Part of a small language model's weights.
Architecture: RMSNorm before each block, rotary positions, no biases in attention or MLP.
Training: a variant of Adam for these matrices, 407M tokens, 6205 steps.
Each number is 500 + 40 x the weight over its row's rms, rounded and kept within 0 to 999. Layers, rows and columns count from 0. Numbers have three digits each. The size before them is the row's rms in percent of the matrix's.

# layer 3 MLP gate, 704x256, rms 0.0752, rows 318-351, columns 128-191
069:461445511482578453513506565523517548543532523504474527544398568521508539545547535492544542439437455582510497540474510469549564450396523555505485531479483474517509547570497449480515488466511403
130:456530520552509488489451541540539513526480485487495564498484512481467553547545498427412469460472501440554510509499483522568556598507536526522490496486490519552591468474467421493528517518500460
103:539474493429500596535542532570528528490490520451462500489416557468469510528508457452503461490502459479511472517511444530494549524419521547481562522525516512578575502562552492507499506506463488
098:436531538466446538483522468525500548478563529470486546446479460468483571470447457470523459550550534508564510541517523521418562459488530479467462476443483412460506445446468477505492551535560500
136:491524515417479553435521387497422444532485476500463536514501568522549416481529495428491529577485534473451532508501527527556499508521487491486476463521585590469473521474503581506525508572449504
091:474529535516541473454540478538522519545484456539443452510548537485477498479516404545519470495514441571519491502544513563486507450568474499442529553472507494553548429463529527418532478470503537
095:530503467526454504555513500503451490490537518521483546482455527520586532507538515462487464518550411581462537416503418497467534558467517441505432492497486457469548509369509510494512447488495516
091:474465537464507493545426429584538509490514447525582481516461508451451460543438433463463439493509510481559544488478415434491556505516444443487502474514510547556508469437509487440495464517452540
106:516501500510498490461481425507428481537577467531514438444564523447449472506469484526529493581497521498486450479482517501512499454535476471525437444542485542512402482516435554474523545544492550
101:501438440557486501506503591576480479535488502442555527586500501484533503514525488490458494505624387567519422468526529526574480513456469441493449514467501499445498502505486435525489537435530489
066:424550525510488463503595474561524469528495471488542640507544496493474538489542472500519514532472475432491509494485503519489507516494448443414479429406476505506468495449527513540515524486561495
062:498461524478481551551436500533470547475514523518489486513468481502526544473469525456439448548482489460527395521485507475521548480494534396529525455525440503461536418501476532546540489539458507
099:452515500516548524479497521469508577458523507482527512508561511510518592528520462514536517521480473475501550466495464434566521523499488500438453399505498510498546597492574550458513494355564459
102:493528511438460500435488424495473443463503467539480449575481551523463502530501524498464485599444518517447503549455539474555499447543488485502432458512481501561467570461494513513482431577511507
099:489531515498519519512515462487474537496450562555491463459463472507443519538497500532557543517456456491607464478459541443478491460526542493449504509467529555486569496507492498493560546430438484
115:531489493500479479522567493416552558422519507510495568514495508461514449519522553557497484541508557497509488517486500467501495453448474484509470448626515440546604542418415471469473502464477452
088:534478512492521460494540497478485499459507468516527486523563483443563539519457510445427483513618529518532509484471522485538529504485461531505432481501485467475467569463451449550478495493516439
112:486528489559534492541502540478451474482489437472492565491470572516450476527555568489449424519500458505506440531520489467462478421451517511522516502473524498464495523515499481431538496538545474
080:501496497505491529552551479473498522474542487485480586463466495500510601493486455477514488499476403480461491486497602486469550500453517506534415615478526497516495459438533520474538479453519485
077:537435533475574471530411440431510526473526492530531545502475476513479490523480507536485498541515511464509523568537474461459582453452483534531587487526481479447513484507501508479410503508509486
099:498523537552500486479516485587518531479398510522476515480449504486521483556545574566524480508466506464476510475509484474530518561508507469493565494507396531528493565476537497545501475562463471
113:514557498487496500554511472535526553450517396607526465620457540467426432578541581512500496574477456503477475486480513518520498497490547482497535451500510548504417510521469492497545503485498501
103:527493469535572505494615496527482518476494545477470525484460509444519474499477498441483590497443478483505492550540436506520521538550485527474517460458432585510483466503539507493558519491482471
108:555577441524550495476554516509597468440484474470501462475490542486439511545436474465594460491505562579479435529515518484492491425476498424494547528500497531535512569491422531489465594519494528
077:472494475478506548533524546556464472468552482525537557515477537533475530510475518595497448501416530450539463514517486382468472455577535470426417507472515420502476486545479518511488498492559459
041:528512515498544395511543512575496547481465475446543480479457527512509512496582476521517511484470485479522613597580476443466492545474583518480569553482505475550509478520558531529466550474509534
113:512463490462524492520526485511556505495494486455490401561506488480475493563499509487511599469491504485450471482443478582511503479440500441498459459463456588478447463438471437534464482488536517
096:506534445520435466464503471491537540460484503462466507504453467521590570528500525489520476486523554453511512422510502482445480482449467479511448438426530485593515458504488451540582534536506541
087:498464513517540531496420523516483470521521446474536611574509507479444588552483524391516429469539448546448516474530535534512476507486516447521464468510479434564541497492456500456505520525551434
113:545475503553522503510500482477497460518470434525573472580502524503500481466487511540488495527490470577489465484413552483530466469522471541468525536565483498525472484490451504503500525599409465
109:489495431541501487527554468538500466458552516450484562504514503481467541508442591511472467449535443509594527423530433494486510417472530462524502516453516459452509469564523463427485545501525527
091:467504500565520527464502488512389546497466417572453492536504541481438518528472498455462478502523474456447528532469553567528550509528493424527546600495509552488548515490471519452545433496514550
102:498491451569468471481519531475481557522540499509473457555529468502535496509518549538505513502514457604491499509568488504473534517472456468546493552521531580563412445540510544593503487495499519
119:496460441514512459469412522481512499524510523449493530430554496473564531497577560473484514394551496449517549468549477516512572476507495510505494419505483467459517471398533459422467536452533539
# layer 3 MLP up, 704x256, rms 0.0733, rows 318-350, columns 128-191
065:526508531438497480478513540537487463505491517494454529377460577498471505562584533566474507485443467488470544436491460428544513460526477492521466437499477452518463458474498482443540483577512479
128:459518525462524522502468458431602456514455468461493426532530485501487518470505513494482500504518432541445484524478524586428509497517475390518505472540533458508464448422427480549540494541573438
106:498488508515471514453441407452463513486508501543477465484603440530490478507499445572542568552537522492488508487500586534512483430584472445471472502494500578512483491439482557465437512539516479
099:516481506487474511502511463506489487541548488505483560492489498461493470422486506432483548542537568494574481498469466495479611454506542560456513503445526457442513513394499434516486545554554494
136:490498489488533514538491596477566511503561558504571539456514393517469478485515524503517509465507537477533507478599469462502495451497511517480510522461497486486567447531509445527500467411488526
090:459454471457491609545531486468485452520501538491447525492526500445395464495549515430487466531474515444567480513442455533528467472508505511489524562536496502442486576468460445525436568524502496
101:532529512533473457502514492549454478508535509490516495526401585489523464525497498485513515518569438507474503457494433472504505496507532485435487521498469474542572496419493523481515495497472516
099:537532524509542432511523526523483440508482487543551510492419539484489584437499477465433479487528502494504421445454472490502541544495513507488525524589506520478461521568451529483470508540492531
113:455541499579508485390443415535450499546553505578504543510509482479534533544498454515558513517470530518568503518470519502452518505540430491517463514556476491568426591543456447464467515580516551
103:507490529482493538485503485454445408463466473533468512548497440521517487559500485525534467561513426488540492494500481517488530518523497462473535516494566507499513552553432539481523461535562478
067:506458498509496487563461541523540477469531454506435472499526553504543410518505469521482489533573500573439452422557543455437452473499563502535583547575507492449400444534502498454467463481499548
065:515445533508481441433447461500484502509480509500484596482504470532531612548498537469483540499486517493510486507438552511514490483441528490419519450399493430516491477492458472472435490512477505
103:526492500497475498482429524510510492510471547418518534531468520525460373490391516523587538498551551528618604513467527519450504533491547503520431503446517471506546423548491481428500439501504468
113:484460505520434447455424451536516538480492549548435436558538493506470587577535448484484497475474384534517504506509587542466487485505423463492484472570536508524508530494490458463539451488536532
096:463487492455530528499515495549504572462464556520514511532422548540471496532452590498485454523493515450537513529475474458443543467526543524519492445551501465547498512455493549471496512515495477
133:438532551470532485498513495594507527474564446503526470482420514422482418508411430520560478563590551456480508493505488548460478493500542476534559464525458564511513494517509535472471511480480505
081:482430527425466426524541515479509535519511485496509479521496531520532506565500455501449530486478510414503538537465556483512505545551513516475530462531524467577580539574540509511582484487529490
107:495490511506491491524479470482520460513471458500435567465568560606483506503534521479441461464509456470514507509581607479482500515524471522526525548466583469469498515560516467533536581555520494
078:548535492528525497557456529497466500560470420467508445466454504507479544486469387514531514492581512521561470479447401445519468475587503518483524482504507474558464556517449480521429512511445507
079:494525539511555551510479455463508499475460477450494486556509526501472629471486503470517489493478436496526447520512400499528504510409471526412470482497508470510550545507496490512506488504494498
096:473477471481501472481453527472463455461528449467569490524470549445435496477457509491510559487552466568560521501488500467484507432459505524514450508496546493493479442519482506536492485479495501
112:396490502466493523492408454509396515493530483446517572461463533460508490513420546462543505469509521417515559523515528442540514452498512525487444523513422433434534474491486493456489523515594485
102:482458495535477563562495537533494446553500559485512453449508478597471504435528518489507427488528528551461542510520437502444466576527464450474524549450569432525468507572469489528470484466543509
114:527512483506500482507495542514603524454466497460549499506416491473494504479476540527501458508513465553558494421550447478448514424429525481521477494474476467549551563502559450490521499520529452
085:539431557510474556466499524518449489446518481451489523540500559499508508515477550500514490496428609478452542493496532499475543479514501468425530421529531514502494517412474518494550579503398564
044:553486498507495482496497512450479491486530508560509479516520502492502520490435448547466540521518487514488490483519587512484572544421523491428489491492465528444474467466525553539544526525524490
116:460532458565535487513455577510565391468467452515538506475532543505482523488479431552472469489516533518513547490558454443523470462500543489514530526496503528509517477553450469483523467436506500
096:474493487476529549483521509413488417620427474528478521548507510520491560489498440448440559485511477574515484422477531562442430483494532490488526538486530531469444456447435488495522454509569528
092:550538456469467538447526487531472569453514578514442508480439547537476508509546491544459467472505518506533459562549512503578499548448469527483524568466495539423486504521581458538466459466501501
117:515546518448500500475470503572510568469502526465432511464490509497491438557513501515504457471565561481530562462532489487448496497491522471470475477443545512483517519543547514476489475469496488
099:526481465407482522529493464524529476560546541459425566529529508509466460505439564470512495494515496497463458435562563518495524463498547547514527541473529514456493455544498476435538472469466525
095:529517486458539476495542533538490510484506529482532532562527543484521472520523501500510500447526501500489491412514480481551538565446546543537506545512447513510489419442552530553373480463441518
106:490531504457466480439438502515503526520442514504523554546477585499480440465469531488525484548478553523543513551447513535500521526516518409495417564479482515493496508547453600481456492575446498
# layer 3 MLP down (transposed), 704x256, rms 0.0702, rows 318-350, columns 128-191
068:525441504383489540507469530515571537583542502468520524517527502524434509568462518526470500522499516430471504473479522491576558548504523496455442513482541517491579483513538494520568460431560424
131:494535510487448449541535499621482441503534508500553496526471546486470452500463508560559550544525534492525539466500528417542549438487592493483540444499498483481471511557565563477508532448538544
097:531489538508606544529488458530491513513511471532510540487536500500561481476535520498477507573506486475499544486481566462448488458516514446508502517504523552510520438450485589456505515455496526
092:500472477464517489546551529407474466539547522524507513552490461578541471477510459420486511462463557522503499564473497516519523520498437528480532469468577500442469513490530466514496519548515496
142:461425507584538463531441533524563520463514550512464493498517535480516530522535521509501506414506448482533504522507517517478541575453535434418454533459397399567496481463449488541464510510497439
090:520528554532542524532566459430513533501503421492464500585473503521523472509430490497459505483536514524452502490503476560451470526539424497549582520508500615516492465502518530497554512485493499
090:464490477466519498485479555448489484475496514482462429445583478524479543462430529544543513464522474485512525498467493545457548509497481492480471522494479464437479525508540490467509458470483435
099:533608481595448464533525595504483427502439485507534535491440529454516545407450542460493485471530525521491425454500489518501505529465480535571532552513473512462524514555482551479541513487501545
106:515480497554442493473487482501488433546508504543487513510499405577510531523531511480526558472514491457502439449553555507549528502548502457478463492536471567485466610456505488469492480486516551
105:489571430488457475532535472484489536500543501432448501474442483514489498417477558484450572509531496528449495488467542512457581561521509521530513464456501503475466441474546540600501594499419528
062:526491526519534470587451505582458485530516521496510469517516546520502553557509499528516523542500499485482489477483423508484432505503511459542552533545466509460494462494498447547486440518539460
058:529489505528481478452528495501500475511545553480473596496487544511483472501485491460526473541529510448473555474476502500453472420419498562477463529520519481523471474557478505447452539498494488
099:487484534539499524540481522497554502480510533500518472505539512486517489470464463557578535512449472461515536439485506402497512495485514469463434440439526521492516528498603514457545485403543479
106:497480440530446502496540533522506478479495501466516494528532491530487521495500475520479535444509463526560468449538520532459498440590480523538493449511541518465543495462528452445474551439491559
100:493498475514482404516505522506493511595494486533523507506522579562494534433460524496454518477444498499463526524512539555452521555548482480487470534458526466497589487494522449534557495464462505
129:543502531459492523529569497409513561450494458501529522481502529477532445501468518572521444589512524470517527494490503437481465447471521515523484466625497482513588537455409478478479488456449428
088:525579527500542567499474464532585485501420543522581592468551449462489524554529488458515465562563534542466521551423532474494502503507535549569486466512541507493380524427480442553460502501467484
116:513497560477444465477487417495574445499528532519448480453571491463553507475543488459491558407459509471484514474522553524496502560529433500487548497496523483549521451495503524572535619453481463
077:529482484493452570495482471533427446421463447594467545465438566522508443538514505532490538530472508564480457485546471484516521515439497515481518393529496483411482519547451530509504490521519540
076:458522504490451490557481487504467464479527461461562446456479566456436563461442571524508486544514542484572503550495510508543519488442474550442529568495514482519523469503473545507435531529462493
099:499535533509540458497481494581488487446463429493509517463457549398465542540495567559552503444529518525499520480515488453480530508472490507546533520511456457532466555535495462493506487488513472
120:558524467458464502529443477481500537470532390569549538584495488493427496564476553485569442596482450416555535485496504467524511540441504507481481483490448487478482477501424487498529501470542485
097:465498510452426458532453515474476527510487528539461511472471489496473540497439540504478467494554482472479423521492507550524490507504489487577494501543632413471540530515491471517479528499559511
113:487523460511566493528536605466629558451428509505454484531495544502473501533369482450529525489506534543500482500538532500437549485518520505556499483478571488503461470447474516513572580515539474
085:566521479512487421552553524487454446527533519523453587500471566529502528489425490596525438538407559461520563465491479373478538454496527550518543481496523452532510515526513511449515564475569487
037:463464450501588419505515472418482456462576499486503505426423508554537532459539465502422516481482491518445501491483587541530490524520558543524565516521531552505495476494463523546486493515506525
114:505499474466575501501499546587564407466491480494567396571504492554430450526505452512512570486499522499426501513416483561534537496516577514511500485488498553478512449482439492474461496434525506
098:470490558464530467561473548511493468524503479510590541507587512439453461452544484479427536480440494499433536515474508497549527558560495500491492568524478509472524502507468524498399475439479475
089:493496513472489537451431526551468542501483535505502506480487497433449490472556476485499463471497429530500527470513501506606494568519467471477455619524528536482477506514582486546501451501578488
105:475515531518514503513462463557524470532461438496544475516494476454459456529499530517495500517508508513506499457431525449484531498457505506519520531550496481527465528459409491499528494551413461
096:481442624473465524498423521457531578515555493516515450522528505521511494426489483484530541560489488506471473511472535488465511531498448537469514471563548511521475519443518496474505434460431554
098:524444502446481498519531533465554457508540529515608506521511512512477524454515586566581445524510463515561502466470516448525501486530500527527437502492536535541488478516573475539514513487410524
106:444464511541437531548514544454524441447542541480558436473542422532478528493533536533463501502520468498432621463477555487429515470522485581499504508547536514496494495476554521495517432544479406